config.toml
n_layer = 13
d_model = 64
n_head = 4
n_kv_head = 4
head_dim = 32
d_mlp = 256
vocab_size = 4096
activation = "tanh_gelu"
norm = "layernorm"
norm_place = "pre"
norm_eps = 1e-06
positions = "rope"
rope_base = 10000.0
rope_fraction = 0.5
qk_norm = false
attn_scale = 0.177
bias = "none"
tie_embeddings = false
parallel_block = true
init = "normal"
init_std_qkv = 0.0735
init_std_o = 0.0913
init_std_up = 0.105
init_std_down = 0.105
optimizer = "soap_variant"
lr = 0.00674
lr_mult_qkv = 0.7
lr_mult_o = 1.28
lr_mult_up = 0.785
lr_head = 0.0102
warmup_steps = 200
schedule = "wsd"
decay_fraction = 1.0
decay_shape = "linear"
final_lr_fraction = 0.02
batch_tokens = 32768
seq_len = 1024
doc_mask = false
train_tokens = 126200000
steps = 3852
dataset = "wikipedia_en"
Each number is 50 + 10 x the weight over its row's rms, rounded and kept within 0 to 99. Layers, rows and columns count from 0. The size before them is the row's rms in percent of the matrix's.

# k: layer 7 attention key, 128x64, rms 0.0744, rows 95, columns 0-63
# v: layer 7 attention value, 128x64, rms 0.0703, rows 64-87, columns 0-63
# o: layer 7 attention output (transposed), 128x64, rms 0.092, rows 64-87, columns 0-63
k95 090:53 31 65 48 48 50 50 61 52 47 63 49 61 53 58 54 52 51 52 44 44 40 61 48 44 46 48 23 46 33 63 40 55 60 70 60 38 53 40 61 65 37 67 43 70 53 43 66 65 56 63 52 35 51 49 46 46 53 60 38 63 51 42 42
v64 108:59 45 51 57 67 58 55 18 50 50 50 53 55 39 55 53 44 46 53 37 43 72 44 42 60 58 65 35 26 54 38 47 54 53 46 65 50 55 51 51 59 45 32 41 61 55 57 59 62 37 48 36 51 43 48 53 34 63 59 37 49 39 49 53
o64 103:56 62 30 59 60 60 47 42 45 59 56 58 57 52 52 35 51 34 58 56 37 53 53 40 55 55 54 53 40 55 46 47 33 46 48 40 64 55 42 47 68 48 43 38 39 53 71 54 22 62 47 46 42 65 68 44 49 43 54 55 41 58 30 58
v65 089:41 55 52 24 65 38 36 50 49 57 65 30 62 52 55 40 31 52 44 61 57 55 49 66 43 54 41 31 50 42 46 38 52 48 45 45 60 53 35 63 68 46 33 49 47 49 53 46 55 42 51 43 48 60 43 52 74 57 48 44 62 50 54 38
o65 088:46 43 51 59 55 55 60 49 54 46 50 56 60 40 65 46 37 56 49 30 63 48 34 51 49 55 52 51 54 47 42 68 48 33 60 46 36 42 69 65 57 32 53 38 62 61 40 50 56 46 62 53 45 36 49 45 69 61 70 60 42 62 53 32
v66 091:45 37 56 51 54 41 50 35 51 61 53 36 53 76 67 52 49 48 45 63 37 43 55 53 55 39 50 49 60 47 51 44 56 47 46 58 38 39 52 64 62 43 43 66 54 61 22 54 50 49 39 62 63 64 35 61 47 50 39 61 59 46 29 55
o66 092:47 42 48 48 62 52 48 56 48 40 78 67 68 52 41 54 46 50 71 52 34 68 56 44 42 51 58 66 50 66 38 41 47 52 65 48 45 43 60 62 42 41 66 37 56 40 56 37 52 59 40 57 36 41 50 52 55 52 50 52 34 52 48 35
v67 090:53 53 46 56 58 60 58 60 32 52 31 50 58 53 51 58 51 43 57 55 67 59 61 44 59 47 44 71 42 52 25 44 47 43 65 57 59 55 60 52 45 49 57 64 52 59 70 56 35 43 38 57 63 46 75 42 69 49 55 60 47 48 48 44
o67 091:49 48 47 48 41 58 43 50 54 33 33 37 57 53 46 57 61 58 35 48 64 39 64 43 58 60 45 48 54 46 55 60 52 57 58 53 63 47 58 40 46 74 38 66 31 44 43 68 61 52 45 39 56 43 66 37 54 47 50 42 53 50 57 78
v68 097:60 54 58 51 57 47 39 48 37 38 61 39 68 44 57 80 46 37 52 43 50 42 67 61 52 68 62 48 46 45 53 45 47 36 45 49 38 49 36 42 50 50 54 47 45 63 66 39 69 52 47 64 59 26 56 55 58 64 59 57 52 46 48 53
o68 085:59 43 38 59 34 47 42 37 56 50 74 51 50 55 55 27 47 40 41 55 59 48 52 64 34 60 52 59 57 52 37 48 57 45 49 52 55 64 45 40 50 39 28 53 67 46 57 57 58 49 62 39 52 31 51 41 52 57 41 47 43 49 33 28
v69 096:44 25 53 53 47 51 28 53 56 61 58 40 44 40 63 40 45 44 33 56 32 58 49 79 40 49 50 57 61 61 31 49 53 56 48 52 48 26 51 47 52 51 51 48 59 53 56 35 46 58 43 41 36 45 53 64 49 43 49 55 58 37 63 50
o69 102:67 55 51 40 54 44 62 40 59 43 57 71 36 43 37 48 55 56 63 42 41 69 50 57 53 65 64 40 55 62 71 36 56 41 46 63 36 52 49 67 55 41 43 30 53 54 53 44 42 45 64 44 44 37 56 50 59 54 64 54 44 43 54 42
v70 096:59 68 38 53 46 55 65 67 47 29 59 63 38 53 40 62 36 48 51 48 54 55 53 43 49 55 49 56 39 48 73 50 59 62 51 37 47 45 42 60 37 55 76 42 42 36 61 51 50 57 37 62 61 47 64 37 40 57 45 56 59 49 42 42
o70 092:39 64 65 47 36 43 51 66 55 61 46 36 24 50 48 55 42 37 46 47 47 29 54 46 48 54 45 46 53 44 42 49 71 60 49 57 51 56 39 21 49 64 60 50 45 50 53 47 52 57 56 39 61 43 57 64 38 59 35 44 58 37 41 45
v71 085:50 43 52 52 34 48 43 37 54 40 54 35 46 49 54 57 38 52 48 43 38 53 54 59 64 72 40 69 42 38 49 63 62 44 41 48 37 48 45 30 49 47 76 47 41 35 44 24 64 63 55 47 38 50 50 43 43 58 51 55 61 47 53 50
o71 090:53 55 46 43 55 27 62 53 46 38 64 57 32 43 45 41 42 51 52 47 39 55 40 63 47 40 58 58 46 62 36 36 66 45 46 51 38 68 39 52 44 34 47 53 47 66 55 46 46 23 57 51 57 34 49 40 43 47 56 64 58 57 35 49
v72 091:52 37 29 51 45 58 43 54 45 46 52 68 65 54 50 71 39 71 57 45 54 48 50 52 66 54 54 44 71 40 40 50 48 50 56 57 44 55 36 55 49 55 33 69 48 44 43 55 44 55 29 59 66 58 57 39 43 50 57 41 37 44 47 68
o72 103:53 46 40 52 62 60 53 54 39 41 45 34 67 76 64 52 41 53 62 48 54 43 53 58 53 55 48 57 53 38 44 60 41 45 57 49 60 50 61 39 28 65 46 34 49 55 48 30 45 44 50 53 39 40 37 40 55 47 35 32 36 43 60 64
v73 093:52 48 58 45 49 39 68 46 35 45 54 45 45 53 40 59 64 72 49 47 51 43 56 42 49 54 48 63 73 33 45 34 52 63 48 42 71 57 55 41 35 36 50 51 37 46 51 62 39 43 48 50 43 42 69 45 39 38 36 59 66 44 63 50
o73 089:45 68 50 79 59 37 38 52 49 40 57 73 45 60 49 55 31 60 32 47 49 40 66 55 52 40 37 30 56 45 61 51 54 46 59 54 57 46 65 48 38 41 56 52 59 38 46 46 57 47 52 39 64 47 68 51 53 50 42 57 54 45 60 59
v74 100:38 45 65 57 54 32 45 41 80 54 55 58 49 46 42 61 44 42 42 66 47 51 54 66 43 40 36 36 52 64 65 56 37 41 65 49 53 55 46 52 57 36 48 45 61 29 26 49 57 58 64 49 50 59 48 60 50 49 48 54 57 50 60 48
o74 102:50 29 49 46 49 50 44 46 48 48 59 54 52 47 57 46 53 46 49 56 37 60 45 44 63 42 65 48 35 69 58 52 60 48 34 59 25 43 45 42 57 44 58 48 40 56 53 26 55 52 68 69 59 46 45 57 46 52 56 67 65 53 63 28
v75 097:44 41 57 63 71 44 49 47 53 37 46 60 44 53 42 32 48 43 48 39 58 75 51 61 43 52 39 65 44 43 48 54 33 57 53 63 50 36 44 51 41 62 31 59 68 51 37 52 35 45 66 49 48 35 52 56 59 52 49 47 64 51 63 62
o75 109:60 48 61 24 61 41 47 59 35 52 52 54 49 50 44 31 61 39 58 55 50 68 58 57 46 58 51 31 48 65 57 47 39 33 54 52 35 41 45 41 52 47 49 61 30 49 64 52 60 46 53 42 50 66 56 42 54 41 57 62 45 48 71 35
v76 081:53 68 47 40 52 21 58 50 50 38 48 51 69 49 45 41 69 46 48 54 55 44 67 39 53 38 49 47 63 45 58 54 57 60 64 47 55 45 47 44 54 32 71 50 56 58 48 49 56 57 35 74 59 37 37 33 52 59 46 51 53 58 53 49
o76 089:50 56 55 65 45 37 28 56 30 49 64 43 57 49 43 51 51 44 53 56 52 41 51 47 57 33 55 58 34 40 64 42 49 52 36 51 67 55 51 42 48 48 44 53 54 30 54 42 74 56 38 30 74 44 46 62 51 51 59 40 50 54 43 38
v77 085:56 55 46 72 49 58 41 50 48 59 61 53 42 48 49 52 48 53 40 54 53 78 44 37 40 41 38 51 47 66 42 55 59 64 48 55 48 75 58 56 39 60 72 63 41 58 42 60 58 48 57 64 45 57 35 41 42 48 52 47 33 48 62 63
o77 084:63 74 58 48 56 48 56 44 46 36 42 58 45 49 44 53 61 50 51 76 40 33 40 58 56 40 67 51 55 52 44 51 52 67 37 48 33 55 54 67 44 50 61 30 34 50 49 64 48 56 41 48 29 62 47 57 46 59 49 40 50 48 63 51
v78 104:51 61 46 42 60 50 72 39 31 51 52 46 50 48 46 42 44 46 45 35 51 49 43 52 54 62 62 46 53 67 56 67 63 44 61 61 43 58 75 38 63 53 67 40 38 39 48 43 41 59 45 44 67 46 58 37 63 53 53 37 56 42 67 43
o78 112:63 60 49 79 37 53 37 51 42 53 45 55 50 60 41 61 54 41 41 45 50 67 44 35 41 55 49 60 39 54 51 66 62 37 55 63 45 50 38 55 62 48 38 56 49 38 38 55 43 41 51 23 60 57 46 59 57 54 41 39 50 55 31 59
v79 086:45 58 56 41 38 55 48 66 54 54 43 48 58 44 46 54 52 51 48 80 52 56 58 36 59 60 65 45 55 39 62 40 49 50 49 67 66 54 43 48 51 52 53 56 63 35 50 53 45 56 33 59 51 17 24 48 56 50 61 49 46 51 40 45
o79 094:38 47 64 57 39 38 52 57 33 59 54 31 39 61 41 50 59 45 67 44 36 42 33 45 61 63 36 58 48 27 53 41 54 54 44 51 46 59 60 54 37 57 51 59 70 53 55 60 57 62 47 54 70 62 45 54 41 49 58 39 37 51 42 41
v80 115:56 53 58 40 32 32 36 47 61 44 45 43 38 54 66 41 33 43 37 55 42 44 44 55 54 42 34 53 34 52 62 59 45 41 45 41 55 52 46 54 47 45 63 32 44 52 29 58 61 44 43 58 61 36 47 66 43 40 52 56 27 53 39 43
o80 105:38 37 55 36 38 52 47 30 53 48 63 44 33 28 44 51 48 58 57 60 39 43 48 50 60 37 60 67 40 60 32 49 51 56 50 45 32 54 44 46 35 51 49 42 52 46 49 52 44 53 68 75 48 42 46 67 51 50 41 44 66 57 56 61
v81 105:45 43 42 59 45 37 41 49 73 46 50 47 29 55 55 59 43 42 71 55 61 41 53 45 45 52 41 50 45 45 55 66 44 37 55 36 41 47 59 44 26 42 52 73 52 60 39 70 48 49 50 61 48 42 55 53 29 40 44 36 41 56 50 51
o81 118:50 46 44 32 47 40 38 64 62 38 60 48 49 54 49 30 57 44 70 63 42 30 58 53 49 35 54 63 45 46 52 50 52 58 42 46 48 51 45 57 26 63 54 43 50 45 66 44 64 49 56 64 47 47 41 56 31 46 43 56 71 39 61 49
v82 106:55 55 46 42 60 42 47 47 65 49 57 34 59 62 59 46 53 47 52 59 68 49 44 45 47 52 66 69 22 47 38 38 55 58 40 55 48 58 50 63 74 58 58 58 31 54 46 45 41 41 46 35 51 47 36 67 58 63 49 54 59 48 45 41
o82 095:54 68 55 51 52 56 28 48 59 42 54 56 55 46 30 61 43 48 59 25 42 46 42 55 35 53 51 65 55 37 40 48 52 35 62 40 45 49 38 64 55 50 59 64 50 34 46 52 44 54 56 47 34 64 42 49 39 41 46 37 43 69 64 47
v83 116:46 68 51 39 56 62 52 42 54 34 56 57 51 52 55 28 57 44 44 42 46 53 57 50 35 36 43 54 38 47 37 46 60 50 40 53 50 51 50 62 55 52 56 59 57 38 55 56 35 36 59 31 42 53 46 51 83 59 51 56 70 47 57 28
o83 107:55 37 59 51 40 52 49 47 49 40 45 53 45 36 46 61 63 34 40 40 47 49 47 53 34 41 57 51 30 63 41 40 42 38 34 56 46 40 54 54 70 55 52 58 42 53 36 72 40 58 53 54 49 47 69 26 53 62 59 38 45 66 50 44
v84 088:71 49 34 48 36 31 47 51 57 50 49 51 44 38 63 46 40 48 48 43 28 66 52 48 52 55 46 72 55 65 57 47 36 59 51 53 52 53 35 55 45 67 53 54 48 64 60 42 61 59 55 46 36 52 61 64 57 38 42 46 53 39 46 74
o84 086:52 64 46 36 49 58 56 29 59 42 55 61 47 49 41 53 53 55 69 56 50 52 54 67 52 48 34 37 66 53 55 61 54 46 38 35 46 43 46 51 45 45 50 58 41 58 53 52 57 64 58 37 32 47 43 56 72 34 60 65 73 39 47 53
v85 091:38 45 36 46 64 51 53 44 47 38 58 68 53 64 57 58 65 66 45 62 30 35 32 55 49 45 53 57 48 23 47 57 54 70 41 58 56 46 53 40 45 39 63 58 52 42 44 35 60 65 50 50 49 42 53 52 54 53 40 38 60 50 52 32
o85 086:38 51 58 63 51 37 55 73 59 42 65 51 49 58 48 61 35 50 37 56 38 37 52 59 47 40 38 78 47 47 58 37 52 49 54 50 64 41 61 49 32 59 65 52 51 54 46 44 45 50 55 37 74 56 45 44 45 48 47 62 45 59 58 41
v86 092:72 61 25 45 31 68 47 66 43 62 56 63 42 41 63 49 52 56 56 50 43 49 36 54 57 56 57 52 43 53 57 44 54 58 49 59 52 48 67 44 49 66 68 60 48 49 54 70 47 47 68 61 63 51 64 54 58 40 47 52 49 52 64 46
o86 087:53 48 42 56 26 33 39 59 46 60 26 58 39 48 30 49 45 36 47 61 42 47 48 46 53 52 61 50 57 52 49 57 38 53 44 56 56 47 54 63 42 67 60 61 52 60 59 51 56 60 50 42 45 65 34 42 56 70 33 31 55 54 45 63
v87 110:51 37 59 50 45 45 56 43 66 59 53 45 47 45 53 56 44 61 41 34 33 47 38 54 54 62 45 43 41 44 18 58 34 51 44 68 48 44 37 43 51 57 57 53 69 57 49 34 60 54 54 55 56 57 41 68 55 54 61 35 56 50 39 68
o87 101:49 41 53 40 57 55 58 57 65 45 62 72 54 56 47 49 44 55 69 51 42 57 37 69 41 64 67 55 43 59 44 62 49 39 52 33 46 39 40 59 47 46 49 63 55 66 66 61 37 35 39 46 51 57 34 55 66 52 42 60 46 47 51 36